Weights of a small transformer language model.
Size: 13 layers, width 448, 7 heads of 64 (1 for keys and values), MLP 1216 bilinear, vocabulary 8192, 58.6M parameters.
Training: a variant of Muon for these matrices, 732M tokens, 12507 steps.
Each number is 128 + 32 x the weight over its row's rms, rounded and kept within 0 to 255. Layers, rows and columns count from 0. Numbers have three digits each. The size before them is the row's rms in percent of the matrix's.

# layer 7 attention query, 448x448, rms 0.242, rows 27-63,91-127,155-191,219-255,283-319,347-383,410-447, columns 320-351
105:080113139067121124165080130106123116155134145127148141106168136161081156094156105148141105101153
106:127108129065116111154089148087144170135117069123128113167099154161129103142138135158138135136077
109:172137130097094124084168138094141137107139149050200134148134169070123153147155111120104071098197
104:139114121194144160096138137150141119094145126094135148118177165117089122125148098098114137193134
100:133139109067128116168110103111134186105110125092162107141109158131130113117137142125158143105092
107:116145131123102075192140144196135228149146155130140091109146136111173134137133147186111164125111
105:099185131156167152177187142111114044081109136155128180089158083136119144158162115071140146096129
105:094137156119142128113146063136147084123082110131103132127129083141060112107115127091082176093110
105:206100126152110216119149138106127136098122144109175100133136107148121112149148159102102110102117
100:074087175181151123070107171059107119144124157123114150129129131144115137151102190153146071136158
111:137117093092066151075119097147163124076109111062198107171159065053046097147109125113166087083084
108:139105124187126161133155163138117168154158136119178186131141102108163092103109101142132101137165
100:141107100093109078101142159134093138129183149111117167161156178189154091120078096109091075093141
128:095095120108176191124059125101115112122166138059098126150123137126099099076139112164128131103101
106:090165124113069107063163123126129132130177163135185135182111163128133094070086187110153076108112
105:131178124129148179133094108151117086137092102189086144130149099135091120101151105135147116157151
117:097132146117146066110152099133193117137112106145170105168062102160123096114109138138084118122067
108:117063105060141150114092067133098098116190092060136108131149130094159175137120056139128068087124
107:186119159073147110097124121104126153113128115178090188118100097140185148150076172142100114060141
116:097046154103152076152133162089102051154156098125150089147117123106196100115095082119081099140087
106:151135106116090083150107108067106140104108186129134129104127125163055160155095162098082127081092
104:122118163046135163080098149129112143160095152185124123165167110150095112139098179154110182083181
126:130113093111099132114117156107115116178093172141136094159107133207140097134090166188168103177074
106:153096066122169081144146154160152185106213115142117128114096132069105148087165136082080071100153
112:085058072121132147161120092149124102080160098140098130152128163111113129140125082103090185125143
103:114142175135165137084135086131120133122117110132078167141169113127150140108142165115097094160151
109:217100099137182154068105162134121087137118166165138147133144181172174130079091133105140119131160
109:167140153141144137136101076123154146043115123110119119119183135144168125136142111147112090109118
104:151148106132123161102101092145147138116106119176166153153073081100130104200083136123112092198142
101:137172115088142144181172151138133108077119117116108120088050152132149115115158151177114160126104
109:138180095131137100165130077146112104162072128167087085140082142143130137187085115208148132203106
109:149116120108098176153156135088129179131123104100120121115090105083138136085147132166112054124147
112:121126138129065177144145152095113099141213089148055157174098066168064110183123146125107121153100
100:152097108090138202135117162179144140092119122116160109091121127110094109139142085079150111143166
111:123141142096108108173083181101120120178069192098097129093165091145123139060125156156154129151134
109:104142163150114089143137156107122175105120094087102096157149155129095113152143178138116160092117
108:138101167133151123119098096184126133080080130086125093122135103098158088064110148116175138126141
091:149170148093109167181108109050148105153138094113137103088141133141046170149124168154086173094089
086:155096119051138136132130144086104157119118176158094188124121160157135139169148115175120181118145
094:115147114101154157102150121102059136091071134166094136092151113151112118123152114075181125163111
107:138154101100125111106080104159100190115156131158150134124139108085108127171091163135101175175146
102:130103153157127106127093129094094125170175122123147117129157085147153097114192132175165102132138
092:144170091134128094152111121174125125120113094082132101072130107092150085119156109128110110181101
096:097077112116085116145088151193223137036122109138149162119149131148081125188121132194104122128170
104:216147153140179109075092123106079111197050119200144096146139086202089169142174132179124156138136
108:179079164121135158135079159151135124106110128144110170145151142181099115134175096150154103098139
090:071057090064138153168075140083079135151109188161155104134160117070107129091108165107117106090141
096:114180098103069183083122157122166140168117105082164140162115077125149128142095141115123159140091
098:161119116146121134080100145100130170158165128124171132118140102131190151183127100097159118151130
096:117122132119146106123156085125164167130123123138161174120131169106151117150150067082164101163137
092:091129084101144105128177131116135095120135139164160125117102111163127136141127131115134159172116
089:079123141093178086149110185119085195181143182135095168118100156124089124081104174121129147132134
095:114114165139155161116124094116144133100095130197082101145090177159118122143119102118127160081149
093:161140148127114121148147139166107130134147156219138098148143084182160136069110164106111040147156
098:131097075127170104147147127166121139111167132122139127117140136105110139068236120150131133145146
097:097177151141133170100108131105119094135101121138064139098090113087144178107132121095105143129170
105:138138167133130067115159118106155187188134125076128114096070176085098128104131146112135154156133
095:080101145136168133058102137117088089090110110143205123092138188130139135197112114106154101104137
091:114126073151121143131125147115109130127077119169084183162144160165136153154147139112089108084213
099:129107155149148082124178124168118089171108171086108123144116066108179101149125113139127100187104
091:183131092176159159091120074207118130096130124158131135184115100081155118074160136161128089162085
092:122172143127151121109106127085105104101119121122128114151099113106150136152147128117132106162104
092:151108146129156124095102120157104088119106065169068125122152086153128132087114152127101141175155
094:072076118076118087094093136099101120114113187109165163142149067104148182064097146141117122102163
090:147106134221066062150138141145164130052120086142105107134146169113111129071106137154133122137111
106:155132105103085205124123064129164168098080149164200128138105085126159118136141157100111120151087
103:073136114193105109145123136175184103104182111097103084171097134138160130114117158035081065141089
094:177159103113116128106147131132103156167085143114149145106128115134153093161128130127213116131097
094:121124148101158115086100119169167092080097135150149095108063081070165142123119132136082054082141
097:116095110146075074164122124160112143130201142183175128106101187115091053148203075109132102185167
100:131189109112133128101173108099143086113117112139061147131186173087144138062086109063149111178189
093:068149075184107129102181197136127106127132124106072169087141155092112137073101120147067164062124
102:246112140120109174164180169150058151139075167101153131193143146129131154103149174086125096145149
094:117169134120146122139128148124162163113127098106103102100147190114116155133135149086141173104162
121:179144145131151097136189148130102070153173129086140110122160115165113118144144089192105153114119
103:127095194127192163122137134032186099142106129093176163120165138138153149125110084121116175164124
111:121091136146105164136116208135129186104118151157142178153187067118132113113099122100179095079091
101:108164113179113187084123085193169139105120164145175088130161136146088157138129162127137112203129
106:093070100124120161133070168155151184117140143123081154126128163098152085106117156102099093182136
108:132201181185128116123108115153147099116131130131125144116077038102138132176130163087089144166122
111:142086114105137113128118119187151192167135121136099114156168172098122129123158172147068165157156
111:148074156149137163145123119137149113096086146090131125149124090130110100111101121154156104179122
105:102139131118140099115120116166158129118154125112095133126107165153107137199155097131088129193101
103:134098153130132160116145177163113172122139066161114148113097085091120143092123091127145068134156
106:059207115123126093126099132128115082148160103109134132124155113083143155129108084137113128104125
107:129113130137174116103125133101098171114166147149121173169132119156114138167144161126158121166142
114:088116099066158000185157141103168053120153113086115122128114151075178096047142110170094067114156
109:101164071106165195124094116136143173089123151231157118133223130116111186129116124107155169166133
104:127096093121140127070129135114047082083117199091118116129073145163151126065086109134095098153127
105:153150137140154111088161130158111149164124097158159214110086105150098086086098161162168110122064
107:076111141142129162180110166105115217104100168092091183144133142122167154114144160133092136191121
103:144112129091148069138093120112149120080193160112100105139146109107128133124134156148130117115124
111:110183157143109162145169137135131189098110123130106145123131185120187204115137121172136127225119
105:117119120178169090126108168098138160170159084141092201069052130165163152140139124141140138129109
096:131136185149144074102155118105133077102183136089135092069125099061108069159088150159125109135124
111:179116145164116124092106122142121118077071146098109174105119097175103144144132128113154124115102
100:070125168105122101161182081162137167101118112120154094153169155076157081163191152123094110146091
107:163114103101155074071114110167161151094108162162114148149095122085123075192078122194103101153169
090:128133144165157150137133148078149122139135087138145094154109111182152101079154124154203129117166
091:071130094105146173126120089103189111152149129114087151124126116136145175076099170128097182132211
113:138127124133105076094133135067157153063058154141141123124188101131132126109134162123202103174153
111:100101163118132133181133186124064115119112143132118140120158095125121122098129089118120121113047
118:186122132150164105153106154162102118115124150151143103134191175129068095155092133111125118108128
112:074100142131112113133138128203173139120175077086103126153149136122154138103036130108123145178123
107:128110137141074149073084075157144113093096105158131159136180197157189076139130106148163119127113
109:080102087174096152115126120129126211121106127107158155165132115111137113196094124165165151120147
117:113094142136122126166103107154138147105105187138118077119084161183113143082109097147152156131151
095:072110156180095068171101152148180162089148101176125093158150125137095124132124167133165114126100
100:132134154161139165121124158154161114086158123131125113157177145082122081135150157126167149177138
094:167178131212128148123148110143133100165126104139062144119172140131096043130108165158181136133086
120:074103134112067206171148083116121136088171138174159123155194141119143082142079135125133112134134
099:151147186132164147145086087105109076091176182088117103134206106166114044095163104120207085106116
110:172161130133142133125130123115119121142143136135093126081103116100136136121145097105109100115118
106:165130108170064161112101175145157200073124101147128170139181133153154137081195141121113144091117
097:085154122118098209075081041153121123093095192156162105124117118152116142152103135145141140119153
100:111171149112153147065163176081058102147121142128133101162115129168136188176182119125109110074136
103:208128158134187162162124150219129106130122115212166110115108101161110083181122167165105154121085
093:093105142110114093114156167134108108161156146164103108112127173103079141165124121127119122113152
094:141091114152106135083125135092123130156132103171148119131035129199099115156143145178118218142110
093:107100099168108097178107157118160102114082090122109096129097136147114134087112137178105144124097
102:172147163080118179131172171145112119072142100124124131125119117131155198105132175077118142179175
089:113118130206142120096130099092124204178152109080074138174054139076147094137139108156083141103179
093:098126168136086179138130155211074137102081130118093136182147062167089117195151141113139065121116
102:168134072066141100198171109119141132139161152129132145157121203130177098124101127139102091114131
102:121158093120196174115082144126131126136169142102138125063175113130109156142131111096116119123145
094:097129150116072055130186136090106121105132166112168122143073187056115106132144133137102083167152
108:124136164155167170106079148144092081163107113185132204106178082147098161149104167108137135163172
110:145086134061149109168117072149088105136174139153156147110109106176134088132101143128131084122189
100:126134134159167073118168141050155139131129117139167101156126200114129110128121168142049144092129
100:091154142160183153112168125112138202072077118089136117149132120110190229128110108071130107164150
089:092113158145123101122126116113109131116129146143104130129052162111151078061126191122113130134116
095:089128107148147052100168163086200101090177138120119153117162135098119111116088107149142080151131
112:100090098145158111129138158095088163070156094120120142089122153197133115149131087055091101164107
096:140108155123093059112097170070102113138118097083144149077173165136150165177148130115199148116128
099:116102177133110160087056111173084175112084065159184113191102153097090084146116116120159126083086
105:140083081107183112170148150130154117053120117142136178162107105174142080149125166100144047147126
103:163113144132134100121131118118108114154058036125134126045227180139144181058078144084133156130104
103:113191174159146114138175155113117078162092110100164120122156104170110159102152118093157114211119
101:134114184135143140131124152138113106109143101150118155114179162152142081075098155141135065111089
105:149170081133110137127078144093129176153100158161127216113159145146103122119112171084120142109126
108:117113120112137116133123109140181114130121119137166148110056131136154121101123155099171089176139
099:150129083088109168120162095164097135106166200171139134107106150186104107095138139127106131133075
102:117105171134132114148168063127101133135122117155118110151084137112113097128155169112095038136099
108:086112126133163101084119152150099148128133106146112132139171186056104133092124132107129131137154
099:130153179094148152106169158112141123130111149095149155130163133102153135154166102135085181095099
108:127099147160089119149068151128174175125115108123102201089150125172160156143132109163186157143143
106:140139109127117164108150064078140111159115136173064133100131076114089137175181118187112086123133
090:115113128112068194141134091130112110096121133102118109119092133114135120164145142163106218143158
090:116064151152163164118123079181151076147145138111103125127147094121122125111148124150150133155104
104:120144111099122146124128116055055156173099134136117128138078064175163102192112106154097162173176
106:157101126148134117148131134156100101133152112120103139135097169174117091135152119102133120108168
097:122120167115118127090140092143161157171145140158141122152151178152160131155083149190135153109118
112:172106118199131130137116092116151190086154113122086107108176054090097122102127158123121164108098
095:137133112150146117128129093123102104168130115097087110119115090138127132153168150110081124102146
107:118118158117102147195135084142195098126167150172124124144186136116093111125166134172124139167087
101:170120140140142108133072157039121156155097145112094063138083084166159148107115103141110126115101
111:117128153117114089110103165142108165138169127133119114108131104165096156159086111164164113091106
094:191065142113145113169078237088063196167135158067132152121042127133122093095085138153088132168065
118:121200027160150104136161100182100133106199173128127107144107157084152190179116126131091171162066
099:131100145096144183134183048143157124120172092137144156109149158126112201167086123130159112129074
094:163157105112139129058121143112157168088123142080155088167130117099200056129112089140151099137133
092:143107163200198174105119117107090137051085145141114130142125150069175197105149114125170162171116
107:134138118121143179102163103116102169172126145135090119130164115103123141032105151104061177094173
108:085138136143085155093106164090178190172103073125106151104096133229092092115107157176208173101096
098:097059142120101118164136091152157101094075170174121115102164160133142163096175139157109059189147
102:111149086115131155078146193082119033085164115179114067168138177152173125163199105166145119128145
105:106125121097124153094163099150134118088132107146126104131095125127170161101119137147061134166129
099:168042179115128131074127085085098139141131088138108155166078183145145085135099142193113129133134
094:115069124149094181124165111139134131136146165087136108126132093117067118091128178133140073102093
095:123149091132123163106108079176140170136092123144116128131100073116094121079124150106121108111102
101:088127129117130142148164157095134142170138106074139100151103112140196089102128138096120141127064
099:174127120161140167146176182151157188096176076131122158174144116065146134095117100128105101162133
106:141067151170118096126134136144106110111175155052135109074063185142147114108213088161136115166149
093:094140170147155086125108117071138148153115106152108149146141075139143102113168086117113174163155
100:068136062110165143133061123071075153135084169143122158164146118128123116141139119101155140123150
098:133124158140144044155091126116092084095090124186120110132101190118159135096165103112096113098133
099:114150125147116172078137158178128190104123108159093141138099108101161106107068126114130134117135
108:090091089127106094128099132178146117075186092064113129145045106097144128100148119103102123120211
101:084095102071182073122074132071148113167097183126124143164095145146126173132091174140149178102079
107:060164119098062155046113126143153110091181137146128115138145165049151108094094149129130067113105
104:079130154143061093180092115179103143163130145140148147104128155157138120109107127158156160145148
097:074112118081100123111135140119182119134133099148084156124118137152109185080118192114131098102046
103:095131099158090111106088155103145098173165093144136110102139177158096113075144180147119055102114
110:152119111141113129124176085115097083095124167139159150066075117147100155198158122194136091095105
099:095138160085074118118124114090101147146099149136112089129143194149189115136149131125119178109138
108:107095172166158144129108130138120154119148168150134107097145075106111018074121068118151114116096
103:091147105077112142099097161071157157070132131140138084072156147132072170128139134138132177109126
104:110123112185110099104122180105157181083145137099184152110189149166120125148160086130100054109117
113:138208129098152083118160085088095113124167144076101107095124150130071108148144173112060140084076
110:188162089138171144142133195145080104056251136173142121104066132140165087155163139091085090091144
111:166109165162086141150158044167142120117129160166121140128146082157101072114114171131097107099164
101:131145114067069142119128189115129103165144159127077112140163126098157127105105167146129133189089
097:119121145127131110125123106126202072126134149099091097140041102158133136123090149127099122134075
111:136181088107089067093182131135166114114129132075081098134147118095111143117109136104094090109108
109:156131199132130121141139080103166155130146099102140146073167124105152152137129131110089105147102
101:136162119157090148097111117187118178126078156182185125130072089150119117135116148149129095077086
105:136115147134164171149151121130077123123101179173171127138132078129156060161143128187185089169167
111:114103079100124129102105156130106134094147142114126141139072109154122083108137116124116130128147
110:112124117119209127130064140136114039160183151134122131119189054136101131148120135157094154134097
104:114060132154140047180208132089112112172134125127115151122090161106121139136131134170124167145176
096:189095114119089153074104189139046078165110108067134153088148066180141145151161134127152104153115
097:102111178083085111129139147114159124137116071122103131118156151147095098094113181122097140141113
109:159109143130152157132151126129099163080137133166147119136192119174118128110134150132082147100149
103:114113076187120135134101095144088181125115193066145143148084107150137109141100132125126112097120
105:077090129115152151150125078112109174182095103131093132122075092132168170121169134114145115082139
094:131143204105127099123134104086146098159107134165122123128090183105133153086085090158141121117176
107:131147129127139106108170148107116070135126127085145137153091153160122072188125114131161044130140
102:106117149169083143132128148103097069132161124095082175145167120112209103085179107130180068130188
105:138057110101103126090113074146090119152193119181159110152087158139121151091121105178150093144178
109:170076113125137147164126123145118139064152180156127103187130167143139108171151134113115131139132
103:123061159149111153130195116106091079163060129141154135090151147141130142059153096133070146125113
113:162142104094102139095131151086083160144120123114137135160163091160094198115136160121092162151119
107:097126094122132099185172121093097011083207108160090103057151080120123136054127157135101105148116
100:097102109205160096079137076100098182155154114097110137153084221109173101174123128135125121139138
109:188147115172186148138119218171151131138112116137170176124107144159146116149119176114130189190189
103:124127112139137108116102095119096146114159141149163110129108130118130146140115141126168120122177
110:083118116167090094089166151055066110139124112150088163159067155173149091173154155154144122121080
100:136137115115121133159082110140151145161154089133165157142131149187075137152132159124121176113156
110:172136149025123118146144111143102224169175139161154128083098126158109115095121115088119120130134
128:153162116112148125127119102117208105167124120136075106127080108110083113195136119138142123165111
110:113131151141119117152090076134178151135122109107139160141173128102098138139130115095126121131148
110:170208167114116139194114110053136173160108080106143138130133130104172132141159124129167182082173
094:166177148137116126077143125064106122141135109132086110096083126130117196104156137146153098118152
104:117093159073173158153111176098096127143100137045126166111136110153148099146170116185157088118114
095:157168138137108118106104139103102091122094130167169169112111138156110100185127189072141130085171
104:153166104084118154127143104083127153138109148107149126105140113141186170109112117099177159087192
109:134195111117137102134147100139125185096132144097150169142114088092128127163150117118130170139157
104:095063151186102105133103123116136077127154171143107123137119155155159133061168112121091199124096
094:093202108134135115190125066129180126106084072083120098025139155123144154158148109085064109143168
105:090147139163099160127069099147161098099100127147113150075176113121097129158118131137131156156113
106:154110091113150099091111135092076148149108141142115075093090111212199172099092150173114162113132
101:117088191155121121173149119115158102132119128175120159157106196183114154158124108147121112118138
097:153106104132140150121095110131088166113113105086163066117167087090074093161098122089095154133117
116:129182098124103153054154103177166142147177104154182137162122090079186126147107106086142089154083
092:141107129089124113150144164142084122118158126087127162129099144136131129138073132118151173174142
101:102196087089034133142144123118157173140123179104110124077108096154178105101084112119166133100135
102:109142108136136190161149074136121065125101115179125157145129159128158124085143089112123123123103
095:130116088107142114094168094128094126117162123144075149118109150146178093011170163131159130122185
092:159113145153138178108136160110085118166111129156108158124146143148074149097096117094157145109093
096:120117137133064110180120113135093143142170149135189145151074115129148108082091116141118048145059
104:174120069050140138137132139203160136152142127165136040104121166155148150117133151132174126184080
092:076171121139121157077105151129139107153130111124125099104163087115148144108137111153100160109177
110:125107135119088106074140076099131227129119110126080124134059132108143119116073134155097111113152
094:067086157154110131066165150144088109175113065094171094109153140098181144127100086156136097093207
098:151147124137161109119076129122145105053151121174091196162086150168106068107190105125121080084168
103:142110160090125080136180123077064124186117140112120094165118103102150099131134111121157082120121
101:116106141063179161166085117149115144057201129166136145184101062092129107084143094085131136156154
102:138124148139121102156132140116088117088140090092193072135088130106110163138200147064150114124145
097:124167147136115133220110146078088137152104159106093135168138084147126158079086153102111092163138
101:109138126114096081067169105113171160096124147135106158130152091047108191133142157079173145131168
097:087102086160084068150151161138128147085108150126068150116110178127139101080107155138178098113156
109:080073116131067192075096086142160189124082120133108160149042079134164106125144153109129138172119
101:079111121114150127148085152103187115120169162157096119141000156115146125144177193179112151081094
102:128123124090105140099118139207080114153162125164121161092097096168162182137069180145142115117112
101:108120154150110124104162111153100122141127151117104101150040127144148090098198127166094118103095
108:136130142167103138103095124131146140167185166168164111116130155158106087183178075116140110143115
099:113129116088151100080163141078160123130157129189104129151189128126115132111130167092129165168117
097:112142149180135097117184167117163151110203113118076144133224118122118180074117094148080120093093
102:169147096113105224137190101118185154172054154084155109156110119077129163139105114112123086164164
105:128121176120161150149144128112172178084167099109137137120159157082082169120144130131132113139184
# layer 7 attention key, 64x448, rms 0.235, rows 26-63, columns 320-351
096:127146138147175136168138179111102102092141098095151149106173131080150165217180146118125130110166
099:160106119150117058160126091111108143135132124134115118160108181109116070122071109093108161124144
096:090135150118144107105129126113132197214103099135117158117078095123136061117119137163129146140126
100:072113126143089137142136075127125067097150181147113170125120139134143128104132120141157117116149
096:119158081155097115089091097177142114150140141135151133180141186146152130115089124099134096131074
111:141083142082140103106103127139093069137096156102063147124090171079168173093109093149101155137146
099:177137144154139155114101159095095151165160039097075191154087152099183085099137056141156103115101
105:178148127135128135096231151100145083086093143126186160109121138166120137116152165107110102068082
112:045181116136155092142141107118098175135099132196105113112110108094127124109111134126139173099176
104:161079110108082132157136136112136159175112144112088124160217102141147194066138142174122134126144
102:183198122131135075148153149114130137133166109089132110155135127117147122121052159101132078128105
107:112156109130073130116154106122144156106145147165147123152111096139126088121097107103106115108134
095:142164117136163059069178108137153147167080130043127139139069111104179139132169103143171099121110
100:126101139091159149119034189153164129104091127127159115216141129181090147114113104173158105134114
098:121158148155153147087178162123144125134166149071149118072118160067174114064143144153152110105103
106:129082125179118066106066113160066150174121073100144128118114081129112140102167133129081094146156
104:075173099167142160135106130099116123139176101117098157093140128150107098152131090117168179105095
098:134151145131102082152107112172099136112116131037130154183173164169115103110167131128124153158082
107:109148156177120190040121132136134072138149114139175166105212118112175189047087147145133171122080
100:123108144132107105167163057139188091112079191150107103120165134112130089101125165141085098103161
113:080102149139142076125160148086108089189073076098097144182155156099174155054109097139080041091119
101:155146132158118174136128116125144118124082134110173145144160145187085115186076134151126184140073
101:147095121140124133130122129140098131148161116174135085106117099097149074180086142142136126167158
104:152121096083141168069156134099098075110070129112102105150091169141165083069180108137139116174126
107:153131152116062120086123162131144144148160220059155127096095126084116088091118146139131098095113
101:096122162143177143117155133159129092121119147132130151169177158143128099137130124136109108178062
105:122084146161135108113116088141160059122111103088107079153134161116143102151111112195087124188122
104:133107127095125115079098113113083067165118143145127130109129116142133117117115158165129098109116
106:165156111190138087122104117149110116141141110162057108147200106124133116114117102152124079102137
103:115151129142097153069165140149174190113142122154151151085134120135150135154112151141130144095113
102:180088159137182106117182135114132115148086141111108069135124117113184061102136091177132104117129
109:133180100108127153116148107136120117180135154162117131078143125165154135206187141100137111145139
106:126114101057072103104153132132157083124130144110122106125099126107139103127135115188131078125127
104:087104164106150099166155133137103090142141118134151223136091176155117028144118146162129040151057
097:120162213104137072117131086118097148100124121074108139107108167145118141101075137128105059118107
098:159108153118124163125143155118179109096138105128127118120120136106105052106182097152143148081124
108:111163117101120174166146091137110103175145149095113142187206137160158163138062151119091155158125
098:130098123139182115108138127106100160148142094110153117084120117098119192097145106077134158112162
# layer 7 attention value, 64x448, rms 0.278, rows 0-14, columns 320-351
103:126141126153068136093145091185137105131101094120121079109203089120100148123118155081040083158155
095:176151145174086108157168121185178160131102169115165117117086126109179150110141154104129148126107
108:152140121180118096165121149091122088111114099150135131124162128133085110143167130142145138129170
110:189103127103159132121136159153127118047134130147164104101112043090078087119143130100109162118146
102:117153113127147176108139103130126168193168127093108177130214122134151122162052174120108144095094
097:163113174092141168122159235121111156132201080133160100118084177097133124148148160149154195163123
099:118144131106131160133163156134100100161141088137123122133090214171155118136144139097157168080156
096:129114161131072099103137110145056065080140100157080116125136098167166112120118099137058069099173
095:149147155163078176149137114064187138179121104135128150157104164128162142152097150145072116110138
093:131097134081140130140145085121128145117146174152119162104157176154166105162129198144192133124078
105:135142147111103144085127166106120108138120200132197141144101132133133155090140151124137057141127
106:049136087081071172122097108118129108150123167197174102124114104116139164125082109139177130121103
089:142107128115050152182163073133131103131102173158089127140080114124133152109142088153142094114123
102:140099156143078120124121116132179083135114151091172137078090096129164196142142107115136164174121
098:128128152161133103107106110097156172163141095144158123111090084072141118186105134133166088139127
# layer 7 attention output (transposed), 448x448, rms 0.198, rows 0-13,64-77,128-141,192-205,256-269,320-333,384-397, columns 320-351
101:122142207144163141110191125127108082129070141124117107172117135146153122112092164170143157164141
102:131153129156122149170136134118146113157094139133131110111116110153105106113123131114097199094143
099:093137120174115090143136127103114099162114074121092131114159138094112109138095159114097162164109
113:125100146114185142117142046177142096080135154098089226093087165140093187101126128126156146146096
105:106137140081144116116092138096139148210176148170162144176120171118163062140121097129124106150139
106:124132100103154068124119153094153133124131115069142065186135151127139118112184126122188154121112
090:147089093127091142118154083093078167083084151164159075128118130090128170093098100108118140123106
097:128155122127112114148153139121130168098157150074125137126151115144109194110113204147163139156137
099:113136113112130105073146156094163135176113107128167098148098116109136115100113145126081100100151
093:104133159101111150109089083086154133115129115136084116136104098160145169126106125118077110104145
103:146125152114037103153131168094150111164152148174056177174153142197091107081151123104147130077087
105:125114127108092171100117167127078155095121183150083106139100172148040176120149093103176127101146
102:119132148066186128137142106183139158087127192134100100136117174073170135122121133110122119088105
099:152143109160146123178109139147162083204138120160158123095153122193153059136181134106152102091125
115:168110111140083131132125102130124141091108124167136069142208111145111157104103176123068064083116
105:162104094201121115142154108102147112117143184142171107195046035151195149150166129186185130163129
116:131131144162142084156093137135167061128125103178149182114109071057083127116176136105113156055144
095:149131143098114127135137167136144131132109109160135110145120095153103130137106156080111200100077
108:112167129149105104117134025074118126157201166111114160117109104129160145103051144105069139143128
100:181112171173152124110148205131110145126133127091151112138056192104099144115074158140145116170152
095:146152106112133158040109159094117096172171122132096131141064214190175147116185177164101101119138
103:158099111075105162074158167105080065075083030093048137119171095163149142082212143149100070151159
100:194222143166132150123138082139144175114142155138164135132066131112119159144091136101154111165128
110:102139088075089128150144109092110105114124093136149121117154171184181158159173135131152051135144
102:123115079144132103117126175067080101159101131114106164170145109141095097131186142120129047080135
111:058120109064061117084129162125130095130150198118128125128128086132129174085062132114160160086073
103:156145144163053136145135084119115150142057127138115114150099101127138144132138119104153161110128
105:124109161144124144129163142127137079166131157147152204083125100188186167114146131159105151190087
099:088124149117100158187094178133140105205139136133185127103168174127135177162094095138169158042147
089:123147120192120136149141164117113192093096121126165129132069064133103156120138169127159185149150
086:139170110161098164126124208126144159140164083155167120085089124170075141166180148075131114151138
106:126153075141093123153159124108128112080157138073173124102104116154129162081136070126167157124126
103:136203147133081103123167140103147183126097115116125107147126096131176172137182099112172121105162
102:129139109103070108137115089137083138185151147165062160164126109152090142103135121112137116174120
101:099141144133133134124143110103170176155172075117120141127162110145083127196122148102069116136135
088:132099160068117118151169115173084085084085164099136135175134139111141091117078119166061151074137
105:099149128108115117055141125104115082125140136135104124195039150108108158102108136098087089131074
100:161166156131129111159186127167129081144123139094104137164107050087118131100138145159121113112101
108:136108091051156113133078227128083138153144159083121102088118122128161113148141132163144145062097
087:140144111112172095164158093125101127122133120097108128068125137105123114141136148128173128131167
098:140100123177166133094170064175130116110093106157125139116054135181138157123159133106147160151148
093:169086151131110147133094129155084092141106097120106115117158108129130122130137164215095128087138
090:110150084137085110112188104115103163099132103120123130133127127045152195148118090142105135143114
102:161103125135131114177152121061088100176109084127141089126132098149097163147144129132147175118169
102:111185059115087106106142137144128133147124100133100110088150084111151156173143103162102181145160
094:139099124127189107174134136128170129115097132110151123078097115156113100126123131183117151074139
096:115122129139157194096112123125172150117150142146102164153167080113133152178132189135092122143071
094:111172139165121115133221139145167146090154176136064136083078114162129074072123147136105200115119
097:120140156142102154115165064146112153179157112119124118132198147126148141169099160133179127116138
103:166085161106057152145126127109094159155170131162095149166091140130108115151133119072046083145157
089:118096140115089134179166157127116146115144100152149101149081134123141094143154145123047156130139
087:157137108168137117136186054070125185088143157139149138073093073163122071100122121163106092131063
094:151085109144168113108140144161135140126144138110167115090089092146119127141140204132138143145071
111:096113170163145105114087062094194112098116136174131172092120130127117136107113136109155131129146
101:113063153070095101121185161125082127136110131127171096139113151122122089116103134153132129196166
112:185124129191148116122156100172135133174090170129146121156087118120119112065057107134106183100122
121:158067066148149142112136136146060126151122121161127112120090166167125094184135081125221127083145
099:155163127090053152104144140107155138118168093117126124146080087120132088131114106153146166162102
110:048116080177173172156119123082145133061119094151158136115120173108166087144168069175181152098082
132:146085140116185142097127142200089135115090070119132166124180081139124112120123154109137107121164
086:084157133127103143111105112081173121069109119108146124185114104135128116081100191134171110111114
091:164167132161162121072150168118133092100138113151115147181123107147135166111134120090130136113193
089:114118115098131043129130105135201158098146086123113088140056090126134069075096141156157117166121
093:088137121093133066107097114140211128088131126131096143139087146130129080100165135114117124076164
105:139062114158115153152142095116159157114109132116126146125111161092111156142113179129107099183119
086:113087157107134158118191092093131160163144190142128116066092071116146167102168143086115176163171
109:100113186131100110138107093094117143090139098200108133096090089076108158112111116094154106130131
111:141100118087120137081116089177096099184133114204172144106147141156142170085095197144134146137081
093:183146139088112134101084155119111152131105157141128191112060071181127096150147114089137127116167
106:169156135097060107179103108120150128136112155084123131121124160123134180119164106140143169140111
098:093143129188147094158134120192165137168104120090116093105103113093137106159104148146097137131160
097:139133132134157112128118148125125122120145185169119173104081136114185121170174112134126178163183
099:131119116141157092149170129118109228154173188114155160108108094154102134138158095200103105079185
097:115188175085143115155103123150136177155168127129079124077121210119146065096116070113111093178145
107:141131125137146084142148161128094112155114115175127183104111098134046098141151131112105150127142
103:100094128119120158132094086138081099144121096184176113123100112136122188175112116122152143117105
096:118106076112159110149076122166162117092155140179134175187128130160124147137159110116134182147082
099:090181166127131116127124134132142125087066194100117126118161119116155112136131078179174125151147
095:165132134096126137125138148125148126033119155148118101060131086132102061171135105151079154162151
096:171115114101118057125164163138127156163109116181104135133191148134114179133096102153134163153076
104:143141122114085135128155079198142123152123124162098068088084146124123117146128152163090174137163
093:141108126128119125148130120115142129131129165096161151150155079107198108088122120130078120089133
092:125153138072175126127125128136103133057112157098167159091172125137116090143052091100158075080187
095:171116109135175122101158095144110160163136163108129114103135140123108155093105131130096168106140
098:131137148167070088154118142149141097097118137147136126099162123119138160133155110156151183161124
103:140144141148091102132177179178175146097142240129179084206085126113135097125124146160143154084115
102:124169079123146106157202096128139150164117135107114106129108118157144120189085156136130164074147
094:111104142086136147140095161168119135152162196142189099084128136108085118106140150072076204167133
108:139134139144138149142153133131122155165195117105138135134157122164189108129110164100141110126149
099:138153143148084192109107100197102086102194175135139164134153183117111138149149160172107126160156
102:145085164067124168130101085100103104150144124083174114127120186172141139084139150126096106077136
101:081158157111066156135154132146101181113195125167169120147138134091095114190102087064134108067214
095:093119153193102110143092160118187122079113201153136116105108146103174102058127092111141154168119
100:108086126107157153148177158155123134134125168093090153140096138154156084220171146125182135137094
100:063148132149114148145133088124154157102126159148171108114162085103093139072105129133143116123094
100:085159143066094111094115147131165108127105173181202145137144062119135184120091083122169119080124
105:157125095191074181108170114128119067058090110116065143131084112111110142107114111168131153121151
104:103153097119157135167121143113168199137114159131190138142139093168169101179097103147134158136120